{
  "num_hidden_layers": 11,
  "hidden_size": 192,
  "num_attention_heads": 3,
  "norm_eps": 1e-05,
  "positions": "learned",
  "init_std_qkv": 0.0226,
  "init_std_down": 0.00481,
  "init_out_by_depth": true,
  "lr_mult_up": 0.613,
  "beta1": 0.95,
  "lr_head": 0.00633,
  "schedule": "wsd"
}
Each number is 128 + 32 x the weight over its row's rms, rounded and kept within 0 to 255. Layers, rows and columns count from 0. Numbers have three digits each. The size before them is the row's rms in percent of the matrix's.

# layer 4 MLP up, 384x192, rms 0.0649, rows 251-383, columns 0-95
116:159156174149164102140128215112157092140122104148154102096157105122143129081131098103077132148110153147126120173129149150150216078127137121172127146144137119175149126149145098068128152162148127108081174129095160103174102146169121119084082137119134082136154164175116105112158094126111127181
103:153081145116115112136151205148114115103122104102117132109216142122144110144105098147123129153172103159133122092115123160093176146164116153133155113158139129151153132112103214114213126185100159123052155191159115126203124173099115129112154128143136061163119101083151112134180133137137114110
082:123127158166145147095118099149165076164106136133098160140165160156160135168179096106131099112184084084168121132111213220103129116103126117124061129126141067152102108130110152061124110082144136126141173116102145177128131120097156124122085111105158121129114148155136107110102110162134079150
110:096072147114141197131183121144111141117126111144133108155125174126126104144062110114096094137090132102132098091168154159130194162130124108138137167111084107185114115105201064147131135087093112214161123126139129094137149112084104177159094115162112068135093110138136110166060062066174123082
068:098103114079140153132154134120160146109122047117117156124172143077141064117102232122120170177159110182151044147104107100115105121159138103128103123073158141168118139122100128127105114096114036120112133137109114111139117137120170107074099110146092134160093141131167119116120103104118179172
098:127084196110106135190154159165141073147095125120175113132139181163113145072133098156137166124058082136107127113156188171078215116130076142105086135166108118152146106131081082139131144165033114150107093090142134118160139144136036145146157161163110076152150118212131125067097122131127119149
065:144140149148140153059109108092102102118121170185164126096094130165114147126110091106165098103160144082138139131159088154135133122133125117139145117084083114134177186081161178129115084163139160154098117130124166093153131149098140096148134145162149112080145147101143106160090157199109065152
070:130140141094124101118108132151103182154156136115153173097134107156087166095107092169090122175083213102128103134166166085134067082075077161142147093185075123148067145118055191121200117142120120111112080175152121117132168139181149115192115141132142140147129110160086092152144154082169063121
116:116084173170086127145116097116205077078129112137148101169129156089105167102080101106121142126136144141105119117185085121100160145177119132129098159168095123160144100144103120133125155122098147102190143163127130079127211157085203094162159165101120107131149155077118127131140187168204105150
135:098026150114147171100168138100137105158102149130143189136132135195162131147178135125134113141127133128120138150110188111148151085110087159142131139105155119139162139163147178079132141148125157143135149135139107131147055116166137091122118185128205073160206125087127137058087118102157154156
101:111140105124111175170079180133137118143119106114105113152185068131155193093137128139119148179113078129098090141098173164084177053119090138146116157142120097126161129137092133084130108115160155083169155073143159065144123106102131116126082180136080110090127140156150115140169110138139091098
100:148135107159156128107197152162144153161191126105131195124146095162159143141164110115117114178093196080198082151095086122131111186148134129177083152180123083179110181089082112141155128091138156074141173142129181116117186138164130102180128106139099104101126195136157093088101116104136185160
083:124152102111111145078192159116145132101124096109103157102118102151166135128153119182098110155124100206120084165153132150075152120104058138160137155193166165180167097114079130061171154181136160130111122134128136100100138110106126101126068188105104076189126117139129127106086111085123125134
112:107039123108123180151076091147124135145111153116106177117156153148090134133127160159125149122127090155124131124146142134128150149100149143181120165167133166146138130095107067138074093093151141145115095169136116103131146094113090216141114106148116076118090116137121106181143124129091094144
079:127111130085131147135145127117159123141130021120131159131179144074111056129113236119117161130149095202152051146116098106127105127161138118120097138104166132129132132107131128150116118083103033105127136134116117124130112134136152105079086119126085148146106121136166124117129102087144199168
098:077098156111126168177128135059133152159079133184198125111154113092083096112099138137059137104123072134139169109146118081153123181111130072086105158118063121190166119108146061217107176146104130127158119239072189121174131082107131159135158120148098103124163162119121114168106108125159125131
107:099145141105120141101103101084176122111214130162212222085124140181130071112152153113097154156127115178203161112134110135074082084104113164095089093122126060140075187128098124157181120153113154111123127104061145135145139130154159163153104101151148122088196122164123113124146106106152113128
100:102157214121118175161158137117096075144166142169144136118113128155154081100102073108072151142090147149129088159124135141102102100139100178115124151162108165181077096114082115084151106187112124169070118130096146128141132079181055199144105103091163153125150128148210156039101113084097173144
099:038130117127101113103204178162127115126191137107118175143123132127168145128153133101108196105142245136089089109137113174080111153105101167153121129153135168122110125118111166119124043175114153160113113166140160085096165116104192104125147090112183130164144065090093134128164195130177124158
100:118084125091083129082117168127184068122085114119125120091114153143158129145172160097130129125169134177164123158137112144120173172124155116188155099168139121157128105077118177111119147110187184197130119109102131117140142113119183122143066170112095110106184118154182120134185127162157109114
095:127128144123087058094143133088177143131225157184130142224158151076143161120186162109172160137137159126152156132111138131149171103144113160156120103119103118132145121073194126089095131124143177184123103141162106136173137132121171142074104229166137122150173134134096084143190151098166084136
098:044133132118114150046127151095169075124189141135106085139107111070168174143179161165169167152118137154111116142108125141143115101098101145106135131117135141110173115094151133102135074176092158108136116160152156089115103125094177096172114118152145152136189095101113090183163139096189103148
124:131140196093106125119152115147067086133150109097117196074134109097108091147093092129030046200128125161167100123129136161156128148185139151110123108155117081149154141206063114113199172166112147111062170109122164098125053134129112139174168133103076112142108125077158088094180193125094127134
139:113131211117103129126110118107091117136143100130129132186126082127084157119147060155088130133097085200119106107153082159136168118176143144132118102088152124154148144167078151086095135190065130121104161152139111067103146128083118099190142138107061150163128116126147078065127133178120087135
070:164147147149116115154088127137074099139125217128120087103109112160129206117146000126145095104119136061076208106129158131152144130102126156113145103157089119110112125132153115136148155165157210142149125122158122143106151132152104147172168152114161115108147113142101133149117132144120053070
083:177079099139113188114163097085108152153135078120118155083155129096144115086078107109096131133062157114140109144150141130149214127112139138146138178136086093095069155110112115127197168111071087215153107145131161146189134109095138115160143150173141098098119145128135150157134140072215065112
110:156142075078112181162130141145106139138155140143163126119130124087147163111008124140100167133052132183153105140122111075110126090128086138150103180082171124163117120174173117154092103159037136146201146124076141126180069143135113131147135076090144063131138162196086108051096120085164114066
115:146143107136122108134113102208098130150202171129132164115145051151099083159057145115096140149106067124179105211140156147132129088137192095061111164161112148131090130092078116121123124109142137116069142112107115180166096138210093179108131102141114119135111129146134116161125089139133135155
129:146089123103118121078098128123129096155136152145185097041124194118113073165189123105138098108115144133169138202126153123145045100141138150096167113119173089091104123075156078095093080165127115139095130114157150145151090132152057175130099135151115160133095146155110115102109100174106148149
124:040176119096127128144149141080105057116090154155163134128179128126125169069155117144145151216121151140062111151098180151106225119094115069131098110137118105122122177120082119129139123157122170146111146132133110058096115102140149149100092120135074176126128132157096172124139108149094109133
074:143139135087146088077122128146119137135100091124173125103190168129198100094160136119145148160120145210159074145114101115157107129169140128085124088108132123129131185104156132037126112077140131124165093053117145070138148101141145122129118160160148148129119138075157160127214101173150059201
096:062104146081118121140155128114137105159135140160115167106099112185110141095066125179127195135100105199112092180077173152120097076120123156159118184111153173147117079107143125120119059175120124129111131164124136122166135130106118106152088147103065112115146128146140163099095153145193133152
106:102142130116133151121142134090144050122100116191117119133130169149196128108109093112117158110128128125124099141087136230100126131127100124187093151139196163180111106114124165098109114118139153159134153103100098137161174080078120101141087148079150131112174103178140153095169143104159150046
111:098079137108139129130181124114174119142100120078086159088185138132168214130137141135146136165050108153157126108150096146199159143149169125113115096122100126124144153146181077081146184108064129119119120143125147131129094119085116122122138215140158033139159125127130068114113122115154050112
115:085092137155178117166077118077246128136030129174182148194130167146079141150163179109128155153144113102101185112124155160138130116122100111125125128164114138158133142112100072195113120144176149064097096190142140127106154091075174142096129223134136104089145209147129095170123110165114065165
089:138121188101121121136162115094126123093134134205156173091122158163111091110115099160102129087137132141171118164118163180123123082058123133095083175157193161159131112143087075151100123090139120134135123136129198133141132088196111134103082152123161107118125164169130119118145103079143140194
073:119120118082120144124146130109146127140125034139108146147154122078140038119136224127120159159130100180160011150108121117109122110145125125119091133097163147153133148122109130146107120106117047104112127128116134130161097118120163075093104102121098144158105122159175133112134110111161187167
082:084111098094194134067118157103185043124154114195142112162157140137157088122142135114094145093137107155104145118044132171042198096109144107148068136126144144170118127138107153145098125095139189117145167106115132175134099153110162109157111164134146126144179147131142101152136158131175093121
080:092121109097104148166213176178125105133135159082109137120123098159148177123065113180144163138033192142099091155132111106079192110147078125137094106169106113160079124132111123173143128124051117148159144160128156045131109145089185116136159159157117158125117129166166125176150083078189110164
044:139150107135144125163096137150113103136133182099139107121123132175189183165160018080127121144145098067138149142160160147164137120135133095106153135167083149161100175112109098112107146141120144148111155105101108141125123111093109139205134153075171127108118153116096129130132148192126070062
121:200150152092099101153122170173154154124141085147132229168141136168184126169152108166082080109112138140119129101135086092160137135180120146136094102175129117124107128135077181100139137214144098079089182137119075130120174123157103153135174130107138134136150130125153134099098153147130115178
110:102042116150123124106207107149054086089155131144117139120144113121138110110112127067171116129107162154131060168147084141213186134139131107135162164079123139124158148059150095072081115157156096172093103158157162144081108108148124127126133088098075116145101131148063146101172109132075134132
132:142096108108164180226141162181148116160088156101217200102143160157172083177138174140094111084132071112163131172117079101136082110116116155108152125113115101156136139107107140125157125063121132135080153142120133133160155129180155163106127160108160096091215133112186134134164120096119151112
096:143114231078123123164125244119121094145127079175106121102176142156163134089107109151086067163094096152145116129126202134106146115136122086147083114128158134113132138129107137105118162157144142125150154073117157117153121154120117101148086140137134111142127099178185124092143086124139084087
089:154068099072123154163150114114113090152128150134117124187097088135170187099083154190166201194154125122077084115096167144099076071156136136133076083127136127156161101178123139078108124071102154040129094086118135077181132100134189127150129159133126134105129088147089110118129131145079055160
086:121124153146090154165156129136147075129123146182142091086163098186172110132108125095151119122139136110200120182119154165083154085157118152138125091163145133162138126087082190133083089165128158096157109165083122117148153148182162090140093221083154111171197135173153100094176125212126089163
110:121132205100141172074139156112092153137110156127121133131143111130127129143095067098050118142123147194115150175129112126112195160118084138100079077188100163105195130104120139115150129233082134151131188104119119111097111130158122131177125154108071161149135110138137110154082104124107095134
122:187064126144169153156156137145183131102134127128120208161144134189156119168117130163146075116155074102116104118131094106068145072097107134182128177174093103130124122142091172083087154146179146106084140104130118120128162145152154170128115141167151157137138123188172141105105150173095100205
132:101081173109115140117155138101135176153130110134085185169120128160172115144107131110068100162101130117191095160120084131101119112131144107131143169176126109250173155147075172093141075158131125077064183161088097117153083145134114120116106146186088108136110197131130085103109137172131106155
089:140118157108131159111096165085189083101147150121161156191207141135099171150102153184167116104147015178137146107141163121089125161093125135133106136127130132170139092137116094130094128121087181109084150081126099104134117151142143196168109137108090098139197161165138107098137110082134096143
113:151100152148106181116153096109171092113153152163171107045133180144124076087123119111127172150113141125134131182132167125095146101121160123157100217082133120198158111107141096108102107110132101115153163146089157136130162162147132126140098088099156105116101152181110123129099072121148124116
122:131106100122121157114147160186142110121142132123123199078153152176147109159146169120130075097117176120163139147106044118112111143154186083133153131156171134129163127107119139141069098101165137158122125129103148110119141127196114118153125150147144074090104133115152107172119133157122095169
131:183101108172121117068082145160171118148130130176129167118094103154115081173166155155135104132132140140159121159142107091134144075150106147128162148147100100176093142135123040018117133138114145116040098126140160156134144154202131153132114177144090162120160178149125076099071130151101148229
112:101087188158094126070155152081151087151127116161148076163070163131158156094170109160114185190144142174131143149176069152167112153136058123086189117122125039109140136144114077097128125170076107126124151133163162141194115117142132136162076160131101179040153110104081112128106122117176120119
098:157064168161083152092156181110131103119094144125149135187114085119165099111161081129141182170167135150166116176166102109057148142113117152161113094116166100212105108138145133147147100112070137125127153091068096150138148144094155141106137213080152155130111183188149092119115129207146111153
132:092168166139113162091118096107080127144102157122084100154136186115098198104141089163070094102122114155081103097155143130122146166096122170102157098117140073157126128144116116143179106133125114151128163082104116121140156140028115085142147111138116117147124144120210106108116118127114154140
098:104146114113145106135136123108197126193061156137192209124124124097113129118128160182134184136121054097171133091151160170048158150107141116064123143102150145191194124132114132180106140092077131115129124106123162132163146130143097103123136177142180090146158171140098094131131131105136087158
081:078124130151124134099161141103094101118129128088168108185172123097100117151163075052132143150167090155168072099143148100093101125133084124096177088133137118212172115097141099134135163138133186104176148125128143096114122102068163165142093166175087192141157128140088135097090114161137102122
065:123123122172090134135123124141176114142116107117166087088085169110173136126162105102109163136128164105205147097149146127115153123195141129158123167142083100148100113125178118144103150189141181189086153160130109137163096169121096140148114129133132104146113153197146122075149051094188109101
083:124141105048110181138153107142081084112174094218145121108065127179143130116144155153156155120141064096117111114108100132129125042172090128194133112167090143149081089124076130101073094131160140137100131103134118114156131113129138141168111128126162143160120151180108141118082111158104100114
059:085137131114126153071137159144117133129129089138139187090190090125092089147103145131106163130139154183149076144107137138073096132149172146168105132168113115117139198169093174079090072102117115146118117099105119105159125123159125075111073094118093172167091128119173143072136124143138139187
115:134055145140115110047128173149228118122121170128148070143157183139116183148178111117200093164133073124164134113144123104137132168102141174077137045121160081178107150136115056126140156148146145110129137150107204108110081143101141210144121141152122121129173132163147030096124118100117143172
059:090091099078110145115164132091072120103153118099165126081126175159130165124088104126144122148136071102144064119168139137131165116096151134119136061228098145112082118133068145116150099115095170127106131110100115091114220140152138184123091172152195176139087128161137162112126073122173086164
097:120120123082103077069104124122126113099126099149092117180087140147119203126214112110154195084140136149137080131116062163107133215092073152157137072183137129193142133109077193154133088117135158101106130137104116102130142130064148127120099174123144101144091110178167095057138167167153136117
063:133130129190131132161119133143103151110142237116111118105102116181115205146132056114151095102125176088066196119153153133146122123116139123134141152152110117115110104140160128089161144145163213133167147106147129116081144114117130158176163146134165123059125139090084140145120149178111055104
080:148201127114134193167174134168140121132150124061117142093161145095168089129130113076044129095097079098200115115117096163072199176136128138091158138180160094157175090084128136109091131131135184092145189151114094134138132170087109148188125107135144164133123102104130133112086116109120107115
109:180139121105137143158188155098089083105167131097173144112188048078076147145062123125112136128126098161149131170099070161140160135205169093176087139157119122141161138183087158117084179155121143092118144123154127114163143136182092103151125115109085091108147128114147122112145146171188136132
085:102101174141124119071164167124148104101154090125164221134141131139165111122094079121142125188135157172164079157122149157063127151118075140133128149151098096159170140083056151099174081139180140114163106151082142139190101145083158149144114149098117098121109123093108129094061114152141128118
125:091109122116075097081064122086164045167043116123101151149120123155120152136169105127092135143127155163079118155160129125115159131111140130129107126118101126140153114105112176168117082163107172146104133126135087096111161061078162125168142145118133077103194132138155047159086120127196091111
104:122150188129141095127179143066155112127105141145144085191176144095141141134159076098131148087145093111122070158132138167139172109126085132105153181156102071156141149131124055131153100150143127109082203142130101102109075149081116152115152075165128126114141138162104131105118117079131097133
059:153146158131146151083139193109127129077141086124103171176190132087144120151173063123135148155168102153142105165121121163140150096144125111139142179138113114184177132132112130064125165150193129126161154133122108109139134135067135191155120143158107107150116128145136116021077182142103111175
100:110018125123131152135193156133065099137112161145142143121131072109152139142141114074131132129129231140154097093134171138123134112153107097190122116175137134126125106144156165103086152100118108124153172140134143127163148122136102078142101179114050139132143097106119078091106191114137145178
088:132091099121143172075092123101189109081090096169180142137176085171133126185096151142109175140120199112166146075122135094114131098144112142144134121109127133148109098092074141165096142175169147140130094199136115109175095147111197108141078175154093128122153165100159128125184084143128086124
097:101112154114096127153109149161132125123107122150143139190130125144146136091054124165109173136117173080096108133184129060126112118140103162172119119127124146255144088187117150156159087166152158078085093176023142147140178122095114127103149169119176132153138163206127082139124133174096116163
121:166192135123113096127144157091135155147136156105119083172131085087169139104139104122125126184115124178140110141161123100143152169114125143077151110120168080178176123117180064089095149168084138115147126099057121125170128075157117170161118187155142175153101161167131092100085131083158090097
113:133102099169138125148185137136083132142139143087106141138198095111070093160068143141135091120107202125143139180136114149109152119145152140178104167175131093128143126119138191132102126133079130087151135132148134123136096145118132066186116100150089131122119115117144086058143110105144202125
094:100116123126102104152128094140178102153150129093178182154142124118103112117036091122114160190057164167185096127184166163075116138134100156117068131154133114140155112088075153120150143126093166079075145170111151141160155156128086128150153177182180142151117147104144092153119141104164110123
098:091139149132122151128116149116131152094103120142137155153166094131115116213137154042056119073098188134140125115124111096080174135180078126193084120143095192149127134076117083121120111082139127141145090120119076130171131069136113144157143129107134129127175184119154151164088089189111092147
067:116121164080109129133129122136109136169155114139085195137170143137137100124146139131106171227144132150165099168131136107107096156127143154126110108095124120127114141130108106092079085114130094087111151138120105165140069101102130136155113142126119122139114148161113108082125088112163160126
096:103081213155177107115187151106134093167147149180072125128175118156143140127094115140083124133119121090177073157083124193131113133130084155142050132176126128144132124065095115106139138123150112128090182119102132124176099122107115116147141098138098124091143094184194155097134110094125123089
104:081088095146135153109195181108096105098085198174168137087099127162166140129162136135125078166136140148129096147075180119145139082088091156095134099078189161115113134116148133093056131143148125117148129104128164121126083142183135101089084171077062108115165146200105115107176127140167092117
117:090069124125192125093078112110220092144057128146110147122123201163107174170174139081091127155160060121160141142162108120132115105117170142125130106191139110215134140127059158089153141134136139111084145147080089188137206108099098158092111209160133105139114178185170084106137077180099125163
065:077140190125130100085136160147088141140125122087127151094096177190131073126095104151074139163138154121088090102101153139156130076082118124133133163136160169139134115094029109138166121155159123157101133138072142123104150111111133141095044139118156122170083152140138117092032096103206179136
111:146135120095086137151101141184113135101161086112124139127128155178088142116183103147111135144122139132149133119167150150023109138084166017163116143185163086141137124125117089121193125114148146173148166024100119125133116134174173172177137143112160084119118107103140135122137082098105132129
112:097098101088091183153142214095105113133116134119086140114189069167102145135140126148101108167108161132102095082128110160154150131111112112119132163157127129074176225121094139156122116163103157103099184149133139080133075128150177099109136079157103127145098103131085120106154083188134076107
107:100140114093105135140071182114145133148119180198113128129163135152136193115175119105106095180101099147148083148071200159109124100103099157079068147199119138155103113103129164083177104121121170080121189098085131080145160087154144122111112162097137120102186154160150049118124125138127110144
119:121114140137101183114121205152105179132096129197123188120088099127172112142124104036129068146110107153137114207118081133074141128133128123148098116175136102107197138155093179063109117125165147107087200157166160100146093137167143129140102166147108091109121110140091158120173182136122120171
127:160147158148117111142107114130193184149064160211089132094130112151184153131115119067093100081089116114190120117133158113131160123100108090124100149164118126096101117124134100189088085139174146112125133131071140114161195116107145144084152110199136099123118138176126154137133152161145089125
133:081101159115075094161086095160143089163122096143133123066119171110103131128184135091090110099072095138127139127126130074108123096131192165151134118179077086177078135077064153168106113135121140118120165144147109124179164103083115157140151091152160133138099115113189104127153108128148145140
110:123107121108111098087120160136173092062119130164136163114129188118126092112095126123115156127156125152120137150181116130075090116148107091094154147153129198102200092123147130099142095119106144130093065128128111121127100103102117138120121186128161154168086056119098158106218138165150087161
089:086095083116129180139104100130094114091140117095124140034196155150133139136145151142097148142135104134133122108150153129118137087054139129152174118077190119097062134140112145095072100107130147148144101110159108145097125144125176153154097102141122152193114097099081171134183103110133073164
106:083138066135125141097148137136158130121107126099162160175117144176120107149114135133074098089133070127117130093096079108089154061105107145146116078210096156140172105132096180079146200157195146106110145145156158078139163124146172113091128153155178067099221113106161107116116167133104140164
075:084164152103110134101121126156133151177102102172146167156126146101110137156104118151095180197117095109208090120108164121139102123145122141158151138106111138171085154129126145151101085052076083121070103132125082122186101107094117134130082176149148075159108165152115117068142064115109110152
097:057028139142113175161141126080129145115095142098186149106199091126122126106112143126128131088099111151152137113204103122061175129153096162148143132219061128199114132129079142158119140149124130125120121204069135176191102129077119161137147167166134093129175141140135105132094133158101144115
084:119071134137128154105181107131186174154143156063187176109154103166150125120125141116125130104049190149122120121124186131106200097136075159111069159219082118107120143113093101124162121107073152147112114146120146145112132121145128153107066186134112125145117146124139102116113103110171080164
103:150123152152133102188123131162140151151150093080136156100177150088124165081067106071111097157075088128110106149130173108175193111150163136124108231136119101127143139187153113115133175148140136104061179145121077123141137175137105119094117134131099129122092163149108118089161146198181146133
126:147147089128116201152165092148060143158061090134100152139144055074100156141074129140099119153049160120122069114112078132111167142143146136148139183087115135148118146132171109138145130113088080119143103110127137079120082118115101104185142112141120123144105138092125096136084146127185090147
111:114091145135139095126111063104201082128138136146152087059161144132128150175177113112167147122152103188146101124098119156206130133132102075123102167118148161158110121105105155139116138119161170090145157134153050160148143152103144127156107118098126155119115185125129093120158118133152131087
106:096142141126095158075187081128053096114147126152152181102174082115182096181080101124135121122093104142130103125140105147152110120126112097153153125089138131128084157098163092094097131110117121162106133104150192138133054125153066162130137122128091128150098145119113095084176116031136090187
117:143082159123122127133123151097143142154109143164198159078189131119138055139119141149066107134079077148141124103124127081173065104137124170101145107185121137165129130129111147078157182121182156069076161179098183141137041126145135193166076158098122099139152128175173082117115151110163123123
130:153151198087101116097099104082151077139165118157100118128160103090061126138175096125141128129169114146136119150142156121168120135128106158148145082150123132187173125131113096007119068187138160130036164125142114122145126137097059122163114153115131182177130128195148120158092170153107131159
126:131120097128135160169154151163084161094163124165077138117143146116149200154074157116149099148168155124150133140125116091088137161143157105133134255122123085135091139134164086119111114085128126115212132108083150100169151106124146083144144122156162112150054156147129153103092088189196119114
059:101107131096104151129127120160138082093188076128063167176167167124206145129105135142139175148164087077148081173100096112158148094082122141156125160114141143161114116113116170074088114093177139136148182130101137116151153130147174143125122100096157186161115176176114134084130200124152125150
100:121099155137123128123175139111159090105100118137045041140141147122099126122102089107106155177062111164150083149127159188106189132105121133162123138138129100115144146159175067196145123151158133087083109147147147133146110116064090122150092154080147085174071145142111082072139095074127121120
059:103178131123121158139136132113144132122200100170150158121091070164131136125123141073153205160144091143144122165129142122083186141144053139140142141194059123162127126089153145117130100144132151184101153127142131161192136159093084137172096173164066136128075159167141156114118123136196103158
084:097170104165113100106091126123132159099098129142124164153141123164128147150169115051121142134191099121101099153162154093091094113091109150144120178169076139186098132086119065150159102130132147152127041129063101122165156054086088187137116147176171090146079145145104148103084093102184105162
113:108114137143136103102162128096112182053170111185116117115152132134119154151133101162104136147118200145183158185066085158165082104178142087158057145068144100068114117141131131079128099123140140084135103125114181103126077138139117081153162104122115148061121132194144150078168062105183127109
083:102084120104110132136105123081151106138149084181130116109103165132158142090199134155146098194122168143160090153132155147069058151146074140109126137168159131181152145081082115097116109114131165080080156161079173141124129097101161110119120156116109128137173109203095066014129112122183152156
107:131103072146079137159164149134103139077151115123145071119169131128157159086043141092100140123146149111144125129112135056135088104140143133137112172078076090142093107087139157142085161106106163125208101115070162116192105072106116131174112097182138065084111141192122097072087113155205109146
107:127117148171138121114223074055129146104109094063109100103106123115141178176119084146086144118143202164197104170139127126105152138154137140138138174136135136111112111084132126123110068115153129135184162166162141101134095113105145106198146064098100108158098149116169087043169109087133154096
089:133098142155123104135114202136095117089167106121095126218173111144088092094147120138116091115179131144136102120151142173083182153118080093110157173230073179113129138146114119112138095163143162056148162111137118098078132139135176161122099127128093039125146109108156127160115167155164074085
091:159071174104109142114126144138165121167129141104138082135092087095186122114072142093154101172049154170212123217141140101113133135165104142079137122083166064175161134142110092118131155113043110149108094121098142078163119102162148131122168114130149100123134175116090127187167148047114129101
087:133064098138110163127127108097125157100069124097134116116162159141157127111122137127135192173120095171091099094181142182099175056066146154164129156119124193151084138187080133027066148180094145119115116072162138139095155126138171136169079163107119160158097135123053096082169155172135075174
064:106127126059129173119164151125159137148142050137117144164172134082120090151119210133106148164114128198170012146111128105115118108153147104113105148127129122144118150112128156111106119082101038125134113125117122134153121129129149101063099103132100112174099128143167125126155121085139185171
080:191182111141136088062139126145107121133119140139162138142147141145168202126086098161184184129101173124149116198170103080148127080114156148162148134156132095152156129154048164118143132184124125174088122119134135081174119117121131195155140118177189066133143144123112111120100090089148131203
045:144077124142150152101173146112137099148134068174140198095132122112116034154110169082097150156135116176164093184122141123088122117149131145114127165126175133143127134101121111079090097111165110053076144153100133117128072145163147108110130109117104085161118116179155128090169077107129130152
084:125146141120120155134102162143096185120186114185105153078152119127144147154161100129153185164147060110147081160131154117122117109053151122109116155095118122134060150145076148072093093062140146117130148114160137179118115165159169143113048110145130162099084135103058160113114177148152059165
118:158140154120157101067119151125115140141133131152157178161087106130105100157177096080162078141108087110172090128155120173106165136122133145122154148131146161144137153076126076105120151154146141099104153113091106129096082135102113144120105225139162145108105124162120106105125175209184136206
066:109091126090130139096150205149132137114110115116081150154136206133138146114142142112108151141110137153143088175118143088053112206098130154169121159140116092119095196177085196116127095110124117120114209137124097125192140128092162102096085113126120154132098123153179137075096151177151149153
089:140079168127123144140128143105095057157079098167117135095195080113096069119120128102120150155148054137134117099149129152095191107166164123131099164193046086202121161205119078142082170148101132094064144177178162113140099121096087137108111152130102156117114159113097093068186142117121144174
064:142140150193145101133114139139096136105127220150105111113102096172139205141143042122141072111134138045083192115127120114142139131120123123115154099144112141111128111151141131102146113153154224135143123131130130103115151119125100143192151152111150126097154140100103124156134160165122059088
103:069099177141110145124133114115187113129138120223126087124103093153109211068109148179138168102156134139128091110143150104149123079147132160140148222113159195173134098114152165079101097116111109165145159173138104163172143109099066126116105094113069173126094162156107122101113130167153163182
053:174149180156147084160108125145080129097156147100117099123118146126127125091136042105161081110164088100113159122104161151144091110094145105115136142138097096104128174116110102099123167123142154128125110147119112129112105135126099175167168138087184109127109175130108124165120179158126060102
140:140080160131117180108131089107073131194090087150161100055102095116097155127137134091122186101072116151144110100102133120139167128128155135192136078156094136143140116156074157138052156099141151169095159073144138138149118139093074098194102160153055111123146122119114041092133144137081167136
110:101148128133104124093095133142122111122099107147116151059121108171164081125155096111141172157131049159168096194125120122104186068125166136138144129137128158092128169106150084035066127159192123091131105097136135081100158125152093084114124162153130123109121137081071116068151120141127096188
089:155111156079143119143114135139157083167124097122126137153133085150070097100135112150137124201133094121129152125095111168078215158107125129143144116106135151149177138113099138182048157193121175126089148188152112168141127126112091141088095164106136078109134114154185098152087171098157060101
101:093131148094122127132097211148114150107126112204098153089144102169157157111218108101122191143081107142125090141139133100140142112155104145116120112136068125134231137121132146123072129153120151096131162099121112102172093132088107131112088156174119128145117178121127128120119097167102100153
102:153073132112100093112173174113148166102113099100108143119149147106158137101137138157092165154132111167180107127143142131146020160164134128128055141110161103150136167144099139126135096125155134076104149162129096124151086137115108144121157113125110111160164109110164040076108064097133128140
053:133163170124106202135154160126089141102150116159153175047144121112159116142095086117068141097131156175125131131117128198061205085112117139167115176139110126173125089100155122141134125145093094167103132118146139166201127156110116144150102141125062096136125113087109154098116053203168122113
095:097111170105129102102123095089109153137096129170195206131140129129126154114055145169126153148162094149199138139103157089094128132150111133067113121163085092136079101081117069157125174115146138105116102173150137155187149105138086168113123162139181025133097101181172109142110141078121127121
101:151118116076134150167079134161087075124074107111154176079106131197174104104125094091113173150149133163077089070142127083087162033124108164135084099113157158158131134122078157100133110135146090127099129162106135087135115105116121169169133110132168110083187191174167132120086109115182155167
092:122066156090165096142152152141050150158128108151133096078120077107204133114123096111127151100088186178176106131196199134140152079255131141157125119174126133104159169085148103098120107150111107132169165103140085131154112136076105089114163118146193159176097165131141111077161098146153142169
090:119155170108106117139181120127138104131120100131124138132174099116146159106140059154165109143085100119134088128144186144054171134178124122129100114238135164112185123087065124142112154167111144126124127126108134088104117107092135123157112159191126127123164037121141091108136074096132114148